Part of a small language model's weights: vocabulary 640.
Each number is 128 + 24 x the weight over its row's rms, rounded and kept within 0 to 255. Layers, rows and columns count from 0. Numbers have three digits each. The size before them is the row's rms in percent of the matrix's.

# gate: layer 10 MLP gate, 256x96, rms 0.135, rows 238-255, columns 0-95
# up: layer 10 MLP up, 256x96, rms 0.127, rows 238-255, columns 0-95
# down: layer 10 MLP down (transposed), 256x96, rms 0.123, rows 238-255, columns 0-95
gate238 096:128110115166125144145115102123088148157105144160158140127125134142126081125132156074125110147129077172179170098143107144099124129081125164130119153115169096129122125092098125118156089099094135122119119133119113142178148137167131110133098124174128106109146134149092144147143115117129093136
up238 098:119134119095111102130155118126159134136106108145093111140093120129160130173137182114123133127147115135168132116119101110099099081123108135105167171106126141148118098119108116127121106087132114142135158118167106200138130083131118105071113120110084117164138152177117121114152129138122162116
down238 100:152117114108083141144100164143146139088127151093109168118129082140096099114145129094120118152091115155186114138151102161147119149098102114144172119135139089125140107064114126131133121146102129133106113112119124157159145101153121129117105139142142138156095138153082159109157118176116146110
gate239 095:128117107142127148145118107172119110119137121117167122157069122164096119124118080158187122144133090145117139138161178094113102157088138122138143107113142160092143151122175086134114113129155114135102138117117112176118066116089117138165096108138118125117120139132148107140152126105112119114
up239 102:134099136144138109175114162077124073091152113152106144107165126110110159112107137131130155063126151158138122121085114096154147152121121149133166147141154100116158145158120104098135172173134138112162105083120130116127147107127139121141126112134129103118128122092085126101122106140143086155
down239 102:119163145142168125090120140097147167120138132147091121103129124151077122136146130119112085103147159128135135167080110186168159095122121064135139144155130096125147143138141137103120131124121112163117126099160143121118145170129139115123171137156124129126153073111103126110145091173125122124
gate240 115:153107112097111108143112091144168119160087117138138092108143137123105131113165154116121166110120116139101103118180104135149137148115146148125108116117110110106155120145111183097149097094152075144098149148120184137088141126091121112133117119128155169153149165140157114143102162108129145097
up240 113:107144175122099164145178111149147127132161112086154129095104130162123128129084129153139106154145167121195134147120118138101126069119108112131156119124099156125124143147168113169092132155118129106129132108142170115143132097133157169106158131162129108121129108163134135118123102162090123111
down240 109:098145142141093096086193122107146137104140163135128129116117112132140117136177133140109141166128081128158121108124134119126136101133115087119172124119114103116138146125149114138106145115154108119137133110109124125085114153170128194133162159187136104182112135145076124113109116101125144155
gate241 088:146146101135097087184151154114125113084109136116126114162101137120143082127134143078090125100128139135146131100176157166122111136083137115138178141141089155136137131105117157106155171143176146098142147092121117148159112107158115114119139141112109127136104124136128093118126170092152117121
up241 087:128125121142148116148106115147150171109121165101152119098164123111142135134114137104107157136138134140115085096110155078124154147132131187095154130162123161120155154100112069105115159137114149072163125118132178121107151095152112117109086144155139103117106149096105130124108131102146126153
down241 091:157130085131093127146120108110153128153118129133115099094150140141132150145159131135132127144148121122175099129105131089136129133134156122130133129167117132057127106149136112057143094127149096154116104162144139151130153117111149115116120144092129047159170108139115167124125142158144109092
gate242 097:123130098138172126130112118138138127126089130133151063171147070113098098144119092119189106133102145090131132117142121113107153124150118143153123140127091126145136110143143117077137143153151117127139132116149098140120120128153097154117116060161154100144141193086135115157136129131138141131
up242 098:128131121135138144114132102128110153116118161121126109181151085119104122135082090137141139128127135094104196092121126127150140116137099147164096092136109154154106154133159130086158112156137101143140177118139112124149124133123156138093119069148157165139128155115175139091164133108126160121
down242 097:107127163126125105156115136151118149128141110129088185128112111147159137093136126133055160137166133144117159129125100134161123112135130144114097118096155140170122131128115144171133130088125118095135131137098115161096149117108126132128168147107176138116115075156153146087190131105149123114
gate243 088:128142089117165099101164160128097151165137134068129113159156106173151123146107133132146104111110099159116137062122104121172157141165107108119098084141097101135151140129139113170155162109131136115132106121145110115106159135115116107097114104136129117093119131118131105135132179129130134169
up243 091:124110141116103123114180111116145093087082103132126135157109156164160113105124150107125175125119141115134114124181144144116179100131144138122165126109154148145100096156155143090130106108120109131173119132130135128154140123137087127139152136144104166163104101073138102110105142126149147075
down243 094:157124106112138148147125155120149126152129055121100139115121116129145173125193144161100099126136105139158131134145148171126138095126096125140131142108167114113151140152111133133132145097135144153164165121119172131092106173130121128135100134081122101141104065104141123115142117140137175165
gate244 109:138165113195143085100129158105166139123095129111112091171150107106119124131099170129132110163115153103139109131097144135104148139160151088096144158130132140172133094116115173139104133090113152122162120138161133157106121140156080115138108118122133159096138148117103135136148117094165126147
up244 106:138115155077093144149145136124131127136155112155125138132157160117112119116140085159135120100133104202109134119163148126131120120113102135127085136110112092123161158153152124152111116149149119080069130126135119126122153143111167143088136168138082159105136117107116129144096151174143170106
down244 103:104125095122155158158103115117109158155119114151091083159133137097132107105112148132155110098176105193156134161143137123115138172149132142136120093144148117157110135105120143151122157128134075093107113158122119146088067124125116100092112130176143152130107142105155109109155127143131123129
gate245 072:104100152154149130128108100133151106131107119103172124131166080120083131132087146124129125167148120127121098122108125139117080113152118123101131138096199109085159099141170130130137086126114144117134159154122091118133133172125142092123147175113071115129153115143164120132141117120120121160
up245 073:132141096149137170112082152141158161126140114162120149136139156120130150114162145133123160136138136115130091128107137120116128129167083128135108141096142097068118132155092146142112134108119125143125111094178104066112098109142110143136120123116206102128132172085116130149121119128125139175
down245 077:098076146108120136158164128142131121092130119117161114140104091121111156128178094160151163105131131140130138127155105094140129069155086119111131124122136122087165095138148120130083152140111153134124171151190130142117096157122155112113124128168141141141117130171111128149132136098085121148
gate246 116:133110132132135127155084137127120131128105171148152073114110116124116153175091153099173135119124146123091123156103120126140156121114124093101123135119145100142072108078165185136097096107130120096146133116132157129139156137091121156107119122141145103167126111128121118135074095114082111116
up246 111:155149113119119108115114164127090118158137089144129155139136096175125100113159161143047116129127150139145099129138159097101145117152106117155075114118127135112154098129115095123140104132145141127116146185094144104121134163145150114138110118132124149124168140108101117112160167171115161159
down246 111:087115120152170111150154098138179142156083148107124073110120111077124149127106108101184128108108157140150139146181098158117113135117142078123110131121129130141092166160153127130088127125134125108159156110140138136138118104090113145082134119134115138146115148134149126117085087119128123111
gate247 110:130143119131130148115146120094122110146095158099130148143144090108150114130145149097144147146126086087109102156095157167103155117117132140140159130135155117140152103117156085126129140136157110131167081121122148122123097139105157144117146151155161071090082151088091150126121157143113083090
up247 114:140141101137150157093160109105119115123123121169156161147082116084111074141137137145174086119114113128162108124111134179140148090122139147142137124109144109109111151148107083132128155137136115198127122111103112118152101153097131134148121116152120167121115141122095144090183146114111106117
down247 111:130115120106128100113094115135157145121104111087135094157106133169137116100118148139126085107125144126107101150129165151129137177089155126129111123150180150145175074123138136128109086186120127112140154123090109146134133094088163104116131110112126099119124088124142141129121172165144121091
gate248 103:110099125128172094141166114126106099107122145080155136171127055083168101130121130093158133104141144109136104163078124112097145095147106124136121111138127087113136097104153138138109137103151120114130159169109133130134113100151161175141126122104137095091121131135112146139151149102108124129
up248 106:129098141169119167153100189126134130150126163141107141184100147176122118110113131099103152119110138148123128129087115139108133109126133090114084135141115152117092150107108100130113114114105121109119099134141114131133100121165115163091145154127204157133150123140185130131126123145170154142
down248 106:188150112109101133151118128158139160134103130146114146110146148152101206151163100149177094124098138125092108110124122114161092128171160147116143146142101114084121130148104115152123148168101142143147105144165088137146112135131131131102107139141158085135142116147127112150130101162105119114
gate249 115:119137150149144173129125068091094109119095097121143129157141095127181129118125130186134158127131108153121155170122088113096153107117122141165109119122111133128128154139151192142121133099111137112114129097135117157146118179106114138092109157131127141104122128161152094152179119115155142132
up249 115:138142155128157153146056139101122114121091098143148111133144120120146119086105101151163188145142106160139106169121145143146181118159102138139105075139106155140121153127149125127101099119102137104122103119105135110164148114164115139167104137088124086115110122144116108130141089118112103147
down249 116:136133117138135092146156160141084129117135162124107171124115160095111137132113133095151117181143150151139103085128151130116089153088175112108137124121117136169154087153143116154149139107150108208125143109116122166137124160136168143130133117128130120136145114081148128107117164101161147110
gate250 119:118099110125151139121130110101155149130102077170095147113091116103145122149133154112162077137126106096139101115130089113125121199137185136137154182145109149096142093124139101128138127101129151169134155142129122130144129115136101131172149163128110127131163173161107136151118139144109136150
up250 112:132136141079168053134113154123139137159124122087101091143131138148082120149137134137103103110119136112124047127124132120130086162166119143131119126134152139116149087131121167098110168120092136144112152130163118148117109123133115111123086128133124125174131114129170116124120169105146152103
down250 115:171136166117147077117130113104118147125106147144160100138119083179129122128116112147158163151107145121114102112104136115107101155169108128138151129142102167125127118151121126156141127114104111169147120140146169131190090163159125129114109150141149112144160104100172178126124115114153134174
gate251 092:130134111152120145143100143108131130093123126101131150110147093133107133128142140104165130098103136199114108117136115122065139176175148171107145159183109102145124148118149121103138083127126150128121135151117157128141108120086095130137099125137123086142167128138121149101117125151084081155
up251 091:127101109158159132110103138145124108127132131165148162150103160141166130144112156162152097159124119099137128131095097134106164109182146084124155113114172143108146157143124102116121095114114139104142136173077174111099144133165149137115126104141142146076098120160160147154092135124128115139
down251 097:108148176155104149079117095156127139149124108162088136139124149127131161140085141155130164085105133124148127133100132118131131102162112134118125106102149152080127152161103138118104142120097128100086143078157140126118145146098177148095161118158120102137104166136145096157124139101141138168
gate252 082:135128100138122117109074141101143095102152129092147133090140098128109121130137104166144111153110113085170116109105111121127109124171121147145085131116148104081126134116130128177109096117121127082152112150151099116134129132056138089141111126141149129071162109132117154132142143136091159146
up252 079:119104135151180175091167126113128092132140084177113136136148138151085129091157120114117165116165116116115092140149134150149157131125149120096105135125115173119162166123155097166101130162163124130126129094156143130132154140134084127155156117132150109139127164099149121156094099137155116116
down252 082:137106114112121139141111134157134108100117144127102174106123161072116141118142112119136111125144132114125142180094167133151105160130178135119155158115177112092119147096121157133121138134143163106146150140138133084120161155121101123135105113152190135104104162154131140170109190146147108132
gate253 122:135121098146156092158067149154123152108124098144141090085133134135099118144154150127098152128096159121112139106101099134166130132147099148106123122151133079113152089121117114158127077100141140089142117173138107089134163126159157099090159119119158088126157146138126130131124116108145106107
up253 113:124104128143114128124111114142125138135087157167121148162151119117158121071121106090170129134141101133095120068168125124141126147128118132186092146096128115124123180133140106135105097139105090117078133129114118130116115108125095148159137118070140170127174153115097147149132116107108149123
down253 117:132095154101140122130086120121123114124141134092119106144124148133091110092110090125151170121142132132095088092129125136183153103186137100103137106114077120121113127119149128135097130171117143118119119129160104138148131110087140078142133185158180100110155099118131154154135121106110104142
gate254 080:115104125156135115134149130101115120118094152091125136182138178130110144090125158122145112113085162102127087134138122132108116116151121137127169139092152111135137097120164136158126138192113158139148102130168128136131135110129088149143132115117105135093183173107143148121120155069106129090
up254 080:124095143116111125128105110144111138158147164122105122122085102080124159142140118081118104111084109117163125160115111098141117102139142127147163176136164137147140156114120104096086102184204106162112149129172130094133144112114131147139126146119104136109154124118143149138128140131079134126
down254 078:097102137131149135074099103155138153171145116116121153112109138146107157114120169163097105137090150144086122126128122121113114148130120148106095089165119153160121118163152140176135104119111138149046098125163148101124171131130114109129129133122143165091149132119136142126138153090093128135
gate255 110:132139152171180162144175155185157108153165098082158137130144141134122125129139147112101074134124165112147144124119153171130125108131145128132154138134099106112114116131131102154097149160143157071108102133108120143132105157125119117129119128102126120184135107148116094168094151125150104124
up255 098:142128082125103098126097125097100145100101127151095078112090102115147128134141094165145155121106091126155078143161106105130131146157099141106113134157149106136147120102155141117120097128114109149150115144136135147122140141151107156111146123182117109107110173088123114102178100154084150154
down255 099:051150095139161119130141181124102151135101091103130116099124119123135116144135108113140084172115162117156109141134113160103112149149136126111122129149140102119170128118130103119133154126139144053113111157122129150087115143127110149095110115098140087159079155155095113134129132161118124129